{"n_layer": 16, "d_model": 128, "head_dim": 32, "norm": "rmsnorm", "norm_place": "pre", "norm_eps": 1e-06, "rope_base": 10000.0, "rope_fraction": 0.25, "parallel_block": false, "init_std_up": 0.0442, "beta2": 0.98, "seq_len": 256, "steps": 4145}
Each number is 500 + 50 x the weight over its row's rms, rounded and kept within 0 to 999. Layers, rows and columns count from 0. Numbers have three digits each. The size before them is the row's rms in percent of the matrix's.

# gate: layer 8 MLP gate, 320x128, rms 0.385, rows 26-60, columns 0-127
# up: layer 8 MLP up, 320x128, rms 0.401, rows 26-60, columns 0-127
# down: layer 8 MLP down (transposed), 320x128, rms 0.38, rows 26-60, columns 0-127
gate26 101:504468490492556458515461516415487434592486533528535593483571504558476552444631452551483480559497540503546442506571454471564463464492557524472456507492391529363508555440504512519451510582517546423499475551485494604515494530515518531516498538552607562571501407595459561492494530355529493542456505483514470505424504459481446533486436530431495502421428428493571488460535465571521536565542
up26 107:535464512491425491483466427524519532485505455519490565573503448520510551572471488513464493529555480512502512471383450499556472478584533415505509538442398550439516584472378500531459550446534460442578518411506478557520442418496580472521431496476495452637570488411505518569482418507559446498488517507591570499511489559530439504480479667500473461422500496495545420470467438527575536535494
down26 101:440540386543559527537540570511515501471468525469544506612533486460502526504490502573463521562516497538402423528512501464455462530540455521458614456565516590405542426480544474498394484407521533540466492514471522462411432446445480516495471573414506465512479461531472493525509611431476552473555524481533549441630529552473497529460450558599389486526394500564497526484429496553443512500492
gate27 097:513580439500394536481454385561524493520495428466487519497514463525522521513479536471440516514435541491639521518514531471501513558526607608504502484545421510503527471497482492455451530488470498466365446542498465553503482468424358567521463463492532500530466559536443521472540434656533518504457430457503550435487487546521510481526533455543427608517511501359436437491507452516496546443547
up27 099:507426434514519471512396530420501498493457541485648390483410469558459574533501613555476484472490487580433504440495526452493492555540474521452560536552524565557463518488546575506510438573493538594445493546500532435448504598488488486451555528472475477587461389517541440424494582494538460484424528478477477482485506485418513503433433485484555543595454554540541462517551478528438409542461
down27 097:477572573510431555435496465508559502452441608489428471512533448512604423569498476491535385522449445457567555506592549552566513485399489491451481538477536544495458496520472560420449561419484459505509431491493554551531567498516415535462573535604479440477518407541519512494511431471487458430474504537464404515434509512461411477478469469547494561439507425569515466488474651520514500486511
gate28 117:506493428498623532457514533516453654504559443573457469450547561580539455596522502525537533457572547592558454574449468461483516491531358476470555419553442561504496537478512549480466506489395429507475442630506505476471493504594493419483484542455477521509505588503543550508614511503429499563491491425499546537460491453504529408488463459582477472500474436464519533471489518500480477445516
up28 113:490512498488488519474562468499475527475546467606455459418516584509475552501448525529516496545430530515488485607500508434600512542604447539488489381493469474526485456563511516524485534393501531452494611492543443480461550550488484440563429530438557530446529530613525484554541604515487496476393482470511585454493524599555580471500434487477544459577565440524496557535377485570416499527476
down28 095:455378531526431499458520472506439538524512433552446581441534521500500413531443487542504537522527500621477569505476432463561509511558475512528469480562483484528537577441547424522520584395532513556506430513489453470491538516505492496503485530473430505409507495538457517535490561513511542478524502548493518364536480394461486445488426356457503464469482361524468508556431449557391435541421
gate29 100:508446492464430405475554556500472478487470527470544558533454547410438533467551517547540497431501518558456500495474538536573563554474540464459536357532487465462461484618509519491498486598432555495435520497557600504466498449409403499399429508558511476550454461547535432506527575467507480469479458455496519597453552525514505548512469554433561565506421491559512555574393595491545514496586
up29 092:545513470570594487557481525446490590518540510495503484517398524464559480526458521606523500491519467470443585548442409537514469544454566578481551537469492491508577408509430457509476537393465372500524494433479465433502537519366468374635510478544422528484495427544494526479493458563491524536501494507503382458486457559512437435540538496514470475558528579497534483487556530484425495493435
down29 096:443574523543442545430452482574522427498613587413550583499540490488426528494412497456568455495493442470452465512531482532501553572488475464468460437444560582521541558458495369593406493524475512490538455449606512478513481548444493619567524565521552542490525527508528425500461516399559538434531514427539504383504506525489493517544536547539451518553469535501478495572526521549502545593497
gate30 098:413526411600443487435475664454545540486527525441529531493452526535527441508466409483529508497432455424491497487560384477389539420555509555558543537513563581509550449510562457484507547499507472464512481479513379489532477488471433448477533455497514558543473479569534571472494527526470410522519510443509473557550572598547484465477521583539585551540513456441546502472548432475447491431430
up30 102:438476496522534553634523455518487447526523356486512480519495425522476545502467420505560471516529524524489519508465604468530501562477506548541453574414533588586542495505463483499567439457496468473482522496448520518489443437514626508543391522398468549511491547528425475497489421451606549523498542540568506520445531525478476494372470466437440439469451480462435628484446581519530481452497
down30 099:484464541486484529564576493425497582535453560524423558532574391464515537553542493566467549452602534517545452522507517475590501523592442555516588515422516484535540529512511532422464485502499470518558544487501463470440407501510429500562522572562495409541415452512479428500530472505494390522465473443500438491493439446574477623428418487442505556531572524569480374542482533443486546485516
gate31 099:453513433470607503520488494437530518562507517431538490449522534478543417503446565401483533468505473541507537439642602510404550492523556485547477460455445605447547490572528547488506533494532459488368501415507467518471481452442426473453524562463488470459529503512433603464503510495532520615409504529472473492496549533538381493499539520401442458472478512472471452575429497588479535529571
up31 102:463511415466490470571512507484453533512425537497526464461598511459541540528409506455438511468498609427515535479521401543597505502646446473482527501490519505512494555582500525523440469534475478483479533544515495554525434467394534545526465573524548468525471433557583582438470429436537473510430444504536535480483452532501396417503542459529485375514490574480553484522439530582629459541446
down31 098:452497514452537498476383416500543499585532530554504507554452475381423542542579510531590535482519540575494467501538473536504482478511457508471458650432469583467577488522486608509547439487540481531541456558477477491541466516513503497378540431511571548447566490569499608507490522561613502472502577566535543554495468464584496405506449455510450551488562538507544449525510593472487519481442
gate32 096:518377497554458456523542520503528548548566491520434396543454521534472530436518520532488526497452435476468477436539446544462484476479449516539502471512582581436519494427604423488518515560514449423480533492464461485436355502460404495473503528525428429544498463483498644481463487437477446443511528595484531439524527443451562480422402506429500600555455463517564471476537559533535457586520
up32 092:525619525502326515557484493442471522514458564446462504486455436473584591416428420523515527438526555428487505559461479450570574556552484538525579507561569601477562497472566530604513496470485460485458490509471445530513485504488489482520468506539539472427496511470572601525436496403541465501551553550541474486456577510494530459463442452462473415526502469516511553549494571431464443609529
down32 096:480456561388528557481503462519550430518491477494560541561490392440484429448428428431518531505507509516494485520506528460463479479518415548541515427450355500436497470590524486410517537509552487458510482587486519458600501542484453505517489520470523563575542642477486454454535482474470498508462461418467407608560471452446454438576489507526492431455556511487514529489459515565642442540473
gate33 103:493495414452504446563510592553412485486435500559562535539582488529480459519478506556454382475403514547504446441472537491598498581507450474463626482467531518477476478501448520527504566561523397509437486420484518457637554481537551554438524464534516533520518529484390504516585462483377528465487538453476506537511545602416490536546487464455521508493487543434496542503495605495459577444465
up33 101:564431516460429506468551565538519504562521430489449482490517462402544551554467529432548480556634508512506572471441511490533484496476533543481486478421472512459475481426464436522518506527542534490513562485472471451437560494538586376509596453498498509577548626451472489434606477475525506528472521459615566455577465481522575420441536501481558506485499523505569526475528490493453515560328
down33 104:565470485485413478522521500422511444463554492483467536398520574394462503519484462572476465540458483446500443494481487615539458547497445409457495480565363501468484491432527387518451520546429415462522525517515540520511523534498458495680558500476543453443492522466541487468516497474442463528551513440551520464555474591467492415505512537504600521389580505453487548410435525487488525457547
gate34 110:548547477502424483466462387538571468482554545574467448517498491544606449561513498482518461457398506441463506591576472547514515535466461548449550596538520464485485485561538531494454462536436521434337438529554561491502427454531495480565546403494497512513493442529518399463511481539500490437517443581477447410505493532460558560438555525440528605466551581444565456470477479469448563500457
up34 101:496448459463525409514433509427462507473513542520533470548496483507549575601489525548560503555464516456499537501603445469542514463513534583401543491448493456422478577562517511520474439492546428546527474594460535495608509584445457563336547506473454516464563459423455575497573492506487548485515479510576522507419472513551515524549473503533478495421492550531423530568406425535386564535491
down34 101:532452492638520478426467484498527521552479552397428562530512496478503600523612540450502556544512468386448517511534517501454424567512525487503531449615491481445517454451504561510419457526533443585457515495496517508542401551590478540496544616563491443443509504398494504412529525522481514550457502503470507458559453557439471529384483447547485519446490492551468499541484552455561578429572
gate35 107:524467474503538469510561481451529597499470451410461569542600465631465499525482433525490466421433507495534499505537450526511450482605513602504574504433467569540472493529562523426454502463494484587445572511426544468531496528433493608538492518500438447507451518514433468493517508479490543589459456448472496428547424503489477386544556556502473550490587521546597454524481496475472391517630
up35 100:442517555458464363530479497547548570435590494598442439485525558497523477566486381584582494532491508410453482460449486453453478467544441501538546563401557526470480469485439518527421480494411467445439555517525400510564547487507480453491486496411460423440525477483495489474524496509520503547449433527540596453551457390515439564510511604452600491474551482521464555536534447478551482467507
down35 100:488543554508521477477584598425519503451381477495520498601460549488484485518563491531486513493538476510448569455571476484522511449527568565446595519561486566486515495518451572531393426398471542532539546502496412453501483504583518445412445534535498469542613500501487504573496499487529571502499445535442546527510550498481530543516457575366483512378540537545532523412419564534587546457553
gate36 102:566507359510444546553470561503448508515507509544503429433482512502528525486432434514439544540551482508509458416536492626540438466544462451499502440507505484526410467501472467459510625470405462384443406507543506541584552468583576503490505524456525543621423507547431421486516470569503459469447443443434531556599490566564529499489470467495488538468500516432522485523459556489534505540412
up36 099:477453370487467504539476493611525484514456440509501535514479559494561548588518479466418472478426558523526449409530454521455563481526462490615497433489479452520483569469390461374550516561403510432454547563433550513508476467546463518485519431525455462587534570439493481476515421526540470459532449568483511454507485532606441505522410530479446478406487524436546518426513412541514448545449
down36 099:435475599527510434526535473488561419498568493475438519442583533530537542451466526507489552520507573485459458576500477529462620461471472491521539558438469473549546586499459524604402535566531473514524515488462562463413514498463511497425556497569472477529427452544530524479448581461482523496515472542476401504390510388529488427556449492543542405466612496478394448435485538538393536508513
gate37 094:549576477352472496498418487498512540529431626473489507509460569443527451439529548501438444502500572482440511496500477520359458524453463438467516440486549496521502523440486437589489612417486561430582456429465531541504456452499585543464529396464412501488491505524487535454380540588449449537473419527541515435494466465540539524448488488446560500464507423482511506475428458535503511567498
up37 105:511498484346388510543523403530463501524564492545430519452522573470651492488546451393534465508458481559600465508450493603444418473511484499506508448545541514486501551467529476541423552404555543400514499412502517474512464458520515553514469482440564475528548554517518536535418474460562502576491499519482530474444494518378504476538483528535508524517387467426461575481451471504475592486467
down37 105:509581417524575478538512519491507469482566631533572385483456498497550494509588404507502493448496515565555461539514505549445558491507545523549501526495530499437511500500505532444472484546500491488449493465468509505541523436477485398571501465449550524438500471492646485460615570466530528503588482496539487485467560512425502454448477428476577344562487513579520494590471481376449410495540
gate38 092:495499452472451540446446458465498586439429503553462548535470538458463499503394474428401534499514551551451489471521489524481474515491502555502608569468500491512609477584469431500541521534576481496484531482525503480502493510409540598497497457532463523469441536375553516453472521533546485486551459555518414434597487509512484458400520585459423555567386450544443460492513527596409419532597
up38 097:431480474523576427520403622575511448440470452602520516518475478439510506424511498505448544522590416500550457450458473532556560509570488552487478576602494539457474570542465491510511467446447547472442501397397475521472426459561461491419459427529500517526559521477491509478593450503417429446405521509579547508506537557473466525528403475559484521481537482403424486439487515494525410503518
down38 101:487577593484527518536523470559644441447529479496460486541447432522388488498548481450449505535535547517443541543468541525530428481474527538569485588460550504534502357503531482532476475563521531558509542452565499564557489538508406569493516419414497512548492511544475522455299531485544524454470422460499438511379517463513491528533540485527462507420470506528489490422501472483565589481481
gate39 102:457456486466516453413513424492471514485564461560507566530508507523528494532453517469449545496479469496539481476534496597478509552473487487483420438472441519526490523499522502538419510509487538398546521402607522379504466426452481514439527521483523332449512483531423465426567524623550496536463515547516494412556474521534492460499527370401524502455441458454479656474474400527521506516500
up39 102:444522464506496576511546449466503494543561463504482557545511575482533567482561441451461495537558540490565658541471535647504541531467528470477539557540491552543469511548459530551465576414545471414451549439491469490527485464411468487480412494559459441499457444469503469371454504579540502470427448509578520572576443502545540605428513544417467470484538427476472448450532545512572457518486
down39 101:453390439540476426482572466536496443477425490480470398407508459506461532545492588450547457572537563530493488552522497442527545499388517472516451492509396464459524506538507431561456559535513499472510496479462485542530456509491503516499570521455433566466503599472408570416565536584466493461507479593573495437461529487544509506532396453516601461483428477540411570490463375568537518448475
gate40 097:496605484516565619578457486471575473529415516589527473511477609479540529488468416545454530482426444456497618521537477462487440508507487553502475432508483520519509515447531516521467550538450406460558558529506527487518530424572497573552501514460407532541434493488450437580622494537460490491518532609544578535508498552409535471520559423565442496441512488425569534470486484485477544410576
up40 105:563495507478563469463562457544544480441577488424441537418468469475498478565537497510539536577444430493453545425475490503404472496452510532539437503426505481430573493521536496576489504552509567427607440508491459484509457453506464457486452518543607612451611485419514545479529429487540449553500536461514550432623459430549565496413528444532508537440443516557497492500467476513497455593379
down40 104:471523488405465449475448497499427468491532463425540568521555539530457394438581485417499484490619506510544491476477571404435451492471518507480531535442544525518494505515552433580510504488485482466508551521445453461558601441485471520440507415501567532428496482501491415464582526528545480448530437478457552464569485452425570480561506597453363590441547552506521531472551389445436520464449
gate41 105:389431546560491476441545553492546447497612639514482454520452586469510488493433518500473492550552511555547561493473490596532393383541491502506431545466533414568582506575497423452512571512477461522474518438550483508521514478465559450405533500469507516552428553523501472605546540546491540575510514535503462440503548500524499406590555475542512481537562473514566592477501522492392487520458
up41 103:543559539554539495450468590457559565495442475516541503487414506514475501422437545514535472564587508545440496375485497530475496490498452556544558534441615452432457543541484565630518523496576501544464422564582499535518482595488551540495508589530453534394419461447458409550538490506597532504449544505555534537519478524501487414489575483504450470464517506519567546407484413471453495497561
down41 098:494504559502485518480577481523501464471455489477507559488462478550496474507570467481521489451508443477575434458477594486439522385535526603546553488479573572530455399564572514475492549480499477460516561541547466424560512393430524584533513497559615495514448592548443501553411397460510449504393476451587465442480518512508387437522471541460473498541457557456416535470555456577498539451532
gate42 099:557427493520478506391570522572471512550461484588418449572516447601449511578512568472569549478474468504548470524521538568523457524513568546376621499486513484580395514555487493447515494616569516512458483454503608504543529508491469404485438507459468486607516434561514540444579546535479471527538462495565450526505513446460464472508468456566406485454443518526558490520471479401521503456463
up42 098:462463523496523457500488534544467481514392500465438468395498426574533476457512491507521585460484615553422562423505553531531454544462477510462472461445535519461482450462550507457457532471470448469541497479529424461461433379417561411489489556584553435494442548568472455581602571510561638480497507494597527539499549501531444513538481461514491562486394506590495491524483466463431558561483
down42 094:521461473494434431496571561519476568503533538546483448486495372481492506480451455471542560491446461486530514452508482485434445613404560509548554479554470451462387483470532424498580469536611611470504448562545476464433506528471465411500498453492478516498483475412542500522560553576453505556516424475549483545502493512514374453415525468484432439466451498380480539542551482554575461536587
gate43 096:498472478587591485556501471557447588496574567531453478502539531462467501468459475561534592481522530509460475499469420435586492584500529446470482515486486477627503484478553611485516460551568562469552540526468538511506446535545532491602588502507555449434435476490516427470454515448597543492398441505539475472543438471346557577442458555524458613501476464564485486508492520540446477510573
up43 097:501519448511530426510510498528515563465605614432467535482521585557524484417556498503520526449499533396472441497476468504519447593447545389521493414607462511535487472571485450396450469557489484439476489564503565556539568474442432454497583510553494539559466531515493541446432455541572525452504472424552417450414457488468509506501500588596454566565531542527404493479514482507485443547567
down43 102:574628515442444434478504501497512536440461474425381515519571464492510519542528496434480473464521492434521509515427563502569451521442522521510492495489640584512462455559537524518530555524507465608466464484437453517506443545499468626470418495499502456457501481542435477542438522551567516438494498472405488373525491547533560556493536537565504443534418553457503556372446521506408562520513
gate44 107:463398528545578527502482425463442525436472538486499508551496535498452494424490543520507464471446416392502503566520509486463407472397530503535514555532461509459502547457492490503485600569442525559466483576377421493475456393520481429513643476476487487453472500459441552490589505488496577472407578530501471581449429438529569481465503413435465515525521490536614476464508474488491447480583
up44 105:528505478458492523508561571520523489552469481616433577576541402533560519503540481486451569424460559569409555437545511506564508539466509491460528496535558420465540449532495518522465466565544470428449505481587593573538449570539518431526384553502484474481522516438489502547473480490465487458523401522445427422486493456563522531586616533427489491517580398477462498534542524392431504450520
down44 106:458463462463445513551471581535437526510438484525588422608556385442548546467433601515557529470469510501447451472395509408551533440446456499525463526494517383514573467488473491422448559511485581486494454482498548558480491544556549511485418468575638487591517513599524502558548568454501512556523528433487524531499474511443451467493404509490544489568555541525573433508485547497539485526463
gate45 095:499406491430417556397547475509500476484414544483488482485423466534521454414383518436488486562441542557454541511442468531537584516461544520482449601481395502506407542429511488433494501496448481572482538493500584492554512577479616506564492460541497461515563460433529538523515488529456552532566474479523535507516573398486482464467549433551495541408521612527501419557525489500455431503597
up45 095:461548480472476513567457459466545497535476517490461520486453568453462556489448486539554451515516579458620576545570519517442424515568453456471545510572454478435474488475482573476639507514495522496572462466578381465516538499514444454487470474571513555471524457468476527457507583501536512532468526560498462487413506575523455475383408406584452413484533424455457574576441537510596516435557
down45 096:468533509618514451504527557537498508531538553525510531507509454549539525502520458509516485472540561451469537486526460431519460532369497510525575362603642447426562452447476504514422490597555499499480519499609479506518438450572489458407539427562459615565473547496484477545474608515455480432475518446585528570502488552562473466519472489432512562546489503550615505520499479533499530536502
gate46 097:555531513404460463478537429517506530444518527471633510471425466387495538527448574472520445505427535463553534488528439529455554506444441476461520474553612487490594426436463545518515437543508490472415519615535645544472432527536497471464491478476467528458466488459571482492561463585503428426490515442518523524513549393519495511515415480494441506571467499529422521559414501600545534524529
up46 102:447501482513504575484544492488460437436548545523579477419543523447547516534522543524508441449661471429524549510488437504370444552485513591531517473453391488507452447450452528443526525527561542480552539451478474440520501559389587478515562466468472575438515530541509502478559488579579537508577472507469486484515465515509497508468513452562508392443588521483376512546530551490453401510413
down46 103:604519529407473596523410549541450451507489533482491549473525511491425501560492504548457493488444474516506407522518521489522433567529523488466550505570515467501410418488466516418430452429569496528520503502497560505404424444515580508511423468472494510486512517432547447472526640406506460387516485511408489479510419524467426541481546459514491617586526495466520528515469484531472492471335
gate47 098:512527522569580399464490549491494440545525411453511505514427515477484573528532485459421500488430534495579409466587490504522463538391471508482521511483470511528579556477498422423382603485459480515490505489534473465448508511468449650472459513496569466509484470488474537519427526515437507481483515514488528386492571486569616485485460420473431505473573424575418425392531525490532474497572
up47 103:460475491514539550445523553514540515537541527482506491621506637413542410576532541525494527543495601363531495509557500479565566530441456490503528509517554523435586560369490483594504433467498489536513491490581483473494368534495445576587427528482459460459475506516453494465443483434556457448482526505488424536467498547512450433474512420486470406506451444495553433521485487510550591509541
down47 098:499559568512598493560469467560520542518532420483540520452476525450507589445578490467575516471540508464579556534494444542522474436569505504512557548518560547564578477537607551463492501512434432463507534535390571557487497413522626414471526489494537513513419445473567558534473450457490440499447513447555456457446486437517536489570521481524397544514472651447553491546478484438577465532531
gate48 098:480575536481574429450460592452579504489505461572518461543432507506430463447562460485556513559481509636439543461629425507546473511527403538564485489503470620558512542492522484539494490555476494553584516562426442562509505480468529546571506402539434524461403501430631503480500465450452525455505549535432463452531560504519512603493474508494520539529454521497521498446438489493501551559409
up48 102:501449508583467480537452463512529526471521572505545534403464576515613441562549507519515530481581371492498436551501497448588446536446473481528598460468606455470508491499496472574511527444457507475447405532484444546500456522557503520482530453524456444552547589480573463566452579448519510517517445555418486562504554529416432498495537445494418390491429563404561493503453530462573444515539
down48 096:445373515485431420517519484522495515433528494520521473496467538552447483462495544466447541492504555544548489509445556557539500387499581563456495476410491543506525514551623482421406520573460405561510493442450562453498511461484548536515482392465557544473443484469395531489529499440439494460545411431560464504490390513566502605514501502464537458487435618574508514534432497512415475507464
gate49 097:579580503487467553544463437591539474455410451362533511579641561496460551574477514637552475549527529561568406536533485525394500552455399480491498532512513512543449567431530518545569500556505525565466473449473537482530490430456517541535533505495434500520541452536476518454561552452471555486544543493529531496532487486469547472537544443462507472549475475408437498517546471451487587574594
up49 101:533465464531491491475550498494459396579476519533490470581449467550539525573474475468490540634459491502394485560544489511539532414474428526542505421527540453554463535573482519585494540498449422487512529573576422553517539464552477459441519467578614508436481544441510585461441508494551532491406451479561550569528489395557548526437548442579511482490425494492474518589558554461531399470489
down49 098:580509468471530568532480455578567492485365367472496450533512454479528473552438508576481531489444574448571460507488468451471486580481550574470400531519544524512531544460478439470485409461504592490510454468488541536435548521525529483505581492442443576534486437612517553467483417598537601471448505503495529560428520551453546439559557520484563566422507449531495570480483514502431557510571
gate50 101:489550555424578460613521461491549566536496527473499437526503586457551528558459494540458532463501452534458473481481537525358408501498382576536430472381510492562403524485533479492556568498499441519499579480455491402589535440525535466479575435581461454552473493515481594533483478560545505511535494594508571446585495466553458467609482538540481506527512499517499456521515447481553459441569
up50 099:486592487511528418605460596541544543474528545533576575442536478481564534505508475562486428596582495521500502496504601496420354437520538498461492491472508545513592469452445594495420492449542525482437575486527462480524524591508537557470489537372551466528446498548476542433516454486559538570474547510560498469576461524546561436548484486546468519466549463481439538455520490547406486421548
down50 101:446526442624512469565582439600519434511482547499484480411539435461485415453505447531491478497524494424501525475459478513425488638477466595475427504566550552488485513545485627489464531494465485499472509488498514509534483483524515497505540452492342521511486486598541561406560482396473470514580535535455463510442476472563519491461440457456439501497509462445473519443568427406574482540413
gate51 109:466451482525524483568597452458546480503475553485484544469527489376559494591541505557542510472460465472443562443481448404477504517515521482565610560557466496626557532411430410380448416503424489480550561574477466403461443566503532517473513506446493486591577536565473554499495615558593467489479476488438464521528572483584501474488483464430497429457524503500518494471462512534467497526479
up51 110:507482497437517511507519454577522538522513556541469519483478598537423469486578478473505498477499552483432496476574541502485554469451483482522451437558601481463376484436464482428485427459514475483503574634493529471531396490464545396578494439535548543594465462490517505507430470480517492569508514508487569518462550466513611459495600544418566515386455511442379489529551392571492501486482
down51 103:585484513531495463495534467436535528429482546395521536457539627507511556538613536486503454529530585503438514418440518519460509506472482528499462528446471576510487495501512491516369407542382492535527457532468494529504428510553485537446509515456554534501424555505531510552482459501508541482485521538607488534554514582456481518337489541436499636538474504470520644579521519548493563507525
gate52 101:418500570519521560474485495442583515488487504539545489471511530422470513551459528473547501471470524562508438460524454515443495475452398389464502436543607623514510545633569449465475569473460505475468443474546477505476544475371514582456448511437493553464463539564545484511336527554502627473502453519504456470474538548500490497393448456518447495482502519501562600532495509588481503485481
up52 093:446454419427666492483534471500519463478453519506453479533463537416443531473468477435429497519527506535531488523499451426451484550449513490532450511626560506509452528482446563470486543519495419453426444548387481482495474481524418533536495473480534552518520527381519504490593511458477452524554541483539503549542533451431598456416510509526472413576492506449558569560466513567619512578398
down52 102:494482533453507467548533433484533657509527564505558510465517446420515563476496593502501493455532552521419399558470487499503433552543412504495465431469485599430601482436488465408483593585437445461466594459486549496462463432508466540463542542527487475485485426478435512487539559531573515500539518482535509496448463510373494511406527535522617567504460545546471492469530473482562562589541
gate53 100:512486452552501539477471472538548554460482516532411517555466399524522559525544408574550454600584530526527589538437534424513482376541552524504484538457578527469412530536497535527511542389479428492404419495528535470474513543388519569547488435496539389577436489467514456531559588503486518515546522474529563514493498485508458563432492437440557519400407575487441536512505512551505488505473
up53 098:453475504449508558541590557475523453510443433475448461477565547519408452530438523450501466482536478369615579398466441503535539524539518452445412544543508553516515476520475417633446493498480534470475535480460424458473555490573505484484501471520507485419523461498560520468476528468450541484413494440589418570553469579416551414475553433554436498445454484483538495504540531490432411542432
down53 097:518542433488412506450423474536495499550537642536553526578501422468565498552525541517559429541412460439554486394537511538512483516469572490488557461442460605473495511474438446563471601537528511488428504496592620502395483507493581454480472453593444547488560487441508533509461386501447522552474531442449490478541547537510441564498490490503614500443499462406528498447482524458485489486513
gate54 100:503543497456426492490476548434391474557510556498536505525521551449553489492523569440572473510496558559608541446489594477510510612480421466526501529497523498543567533555578494383506540482521520553457497440475535486510533568549516560575518567507477578491401419507570350498471548499482451505538585411596429448495475493453507506366503506484489386496537509520499457502524544526538441474486
up54 099:427473543592403445570523563607560598458575494445533468522485531484549499513497423532477431538348521503503514430517529435474506482548494524431486548513477419542528482475541521502478480549471451375536547472472594494475503429504494449396502507472524528600438499500487488619566570501509572628535539512490443538518537544502556480467552551488555524571489558504472452461528468552426515447490
down54 099:492469503466490566511453523450532488494481435613507512452511535495548468498568552460591570586457497516567554469444446530483442466474591496558541487547633519440603514586461469534498576513552555520485557480474542520469576537483416481586522520445545477427484498486486391505446476387480541453407444515575543539454421476537594464464540378555414528548467458508528510461486435521497533496518
gate55 110:582507506543566458514485490484421461442532445447587484468527551478474540488462555523608513432545554494526427519403440533519477452536426443445524492456452504510530617460459473451568548476497520534480480521532501526469459561505550552531488524515518488577405471537553513533490398545456559406580477542376570490485599536460523507538464421550580477490492476453505525594404610520518534413436
up55 098:530521551485561469474457498462493437435545595429387587502554383562395456383575460501479477437592515430430504547470556493486536465509539497535506487512503459484528468466490417554446500443467399496472494485565494505436578475543516470436537470521607489498452547519526553433499480439465541490563499448465556436503581465525507492518500388474611567545452554602452497481451515517483526552545
down55 098:507530517556474533502377545454528489527507468407577537542451550556546444589526488493419580437427501475559501413515485568604536563558509483533416507528542482504423480472502535423479458537455497458466499416500545448529493446517603452559445520585511505593489538515560451525487561594470561523450516473589456479474455534450460559484507644559525519507444459430462417545413505503464458516487
gate56 096:500553516551587588489570567458449513467482520560489455432517540490496425512496447472472543471559433429426414521569510415455506506531463477521527493517519555569540556455519422416495444454447532449400583462435527453526446489446536477499531450523526536529422461485474565451573500473529502531572503492456464358555533580446487481622572439527584430617486432493533524459467496444481514551470
up56 098:604448570576533474544554384515490566437555491457513525509514465518600494430469465450536442568503500571489448499462416494449503592502491475501522526493563405439534560428450486566552466544502489520447518516574534568515428536479533575519571428560518473439466487499555515529487554476531503391575547594486476557562481466390503500591600497518420428477504441512422564468437541505465519491509
down56 100:462581544497444479502377361431529487522507575503516553496443556485431522441549402503514529467459560479528395475476476439518536504546515505601478496423582480482439524596437480407541554569405589477400498565528505524506502501499475514522536487554524532493553547524437462452377428489468486552552560511500583425498542527443520498440417515503441541516494426471505504468511510501520604515547
gate57 102:478479402429482532453451517476491512422556469519509582534544577534530473461541471443533472387638485430467501452484559454478533485611530538441460454562529475506492528486438442504448526545536501526527605523500553602538528483533520483490598453514433483455496483433475435507452481472582470464560480473525474495493477502498613470509513432597463418485571441560439432326463533521476508484497
up57 099:486434505455520474506428582470468492501491436443505506470602573466527517501449601496510530522460378474506419540465547530529509540489557477512488586493529506577476557445524492544527500507386518523462500499465444454541581497508512576501451506497477598580416537517504524528548534473401415464462481449449508433425615482530435594533538436490560417490411378543466512493539527516415587468443
down57 103:436420544580454539540544472445495455536398535525540485542469579539545517459496478469465474532539522545541505518470423495452569494493457491536512495521455375436604452502555529479577594566451539495444535525543433517466607522526414502471500565570521485569457488541451552506551465460465451491424522521445562476447488438641403502370454544471541451486492431546522501552520488583488583500529
gate58 103:524529532427501430404553591534550549409528451525458439537569587451554564442535508349445630520526515509542524509456456406546457467486510442583430529552504511544529525542519519497515551495521467546507453431523491548630539498545492495578513512491462518558442479473407486467417499546482477557521560425442464460601495456632459487529475518513515533489415494473532462468542571513471475497512
up58 101:562435470527487611525435596491417471531510576398484482429472519518555528484483577431472457605474409463496468456546519562466522565495567556512588455506431425503516543517472484519447521459491441489455450459571474467408452520464535455522510578602542467561511436528541527439529434436516498521519506535549502504525501570571507509462583372544447454490523480451382558544459497549509488488601
down58 103:426566501377545439547528520461488535500405539572545512553442561503501466510528548428542505480567454478474430488411494483516496496473494514522579546514498564480485511580434498547572564542485459505514496467515552506558509513529526472465530553500536546557565491483539562418390467489471431531413523587481478383495600394603511443535443555565491579510460450496471501497590427556404421447509
gate59 099:517504529552461548503495506483464683558530544457531528490502473523459549492480623558441499551554562538471553438450450429483491469546513505484579452520463517517458468521521548466480590433617456485497493525556527462501491543465500535516609426401547537456413532526588529464520462458460457566524496595459618355432389454554506432531497505528493497505431516477489547508502529463520533524493
up59 102:417566466497509527510512495554491404434502448442533444440406577507557490468466566398482441444410558426476495501507431521452469578519441491424468476475494509609421551573523583524534463501427491498525445483568436515496512544630413541422489461468492480536480529500461536450541556551448472581456578575500482596438521434550485487385519550516533536537495525480498499532460436459521490414512
down59 104:544611418473574457548566540556550527576520505497531465502481495582488548480517436495491505510461587547481445493434388456481529522445461517505487499555424434541500548511533459452425430482445538489468501602497469473545508526452419530502507524577546598591626490491591456469506527478522639500473450464541527527486476651572508600435518516537518500487504507561475484501565572507498491587499
gate60 102:435509598483500466537515475390517553466491519582488512557507508479523465499511463495533542518496534475438546491596494504452489501471550566514482541368465495437353445500364582505590570498462492548503480452562495525430616532537565456535494437519434492447420539462525522490454571501551463520510576536571463482487472385534505546537471461466521619549516598528556469531530589519467526514524
up60 098:503536522524539466570474540450532440521544486517457530522505404471576500477475568616399446484522499497446434547466569551453502562500472484536464467538522529528564596393540537562535533542508462445477454412499492495475444461505520531433452424516508494530497508510545557447556440440477350584514470521462448511554433409426457444564541431491462585446420406500517521528516545549468605435544
down60 102:371476472558451364546508501487528514431550457478411455521444572521548438478469407502463457566469565373560498520554504519501439535437446457554375474485508478626443546550520491570489473510519507505558492425495561445538469458472510543464527444475527503459490504455549491551526487494445497561525417501495455523569477507424572515503473450563637564472557507510507465601584472505479491450507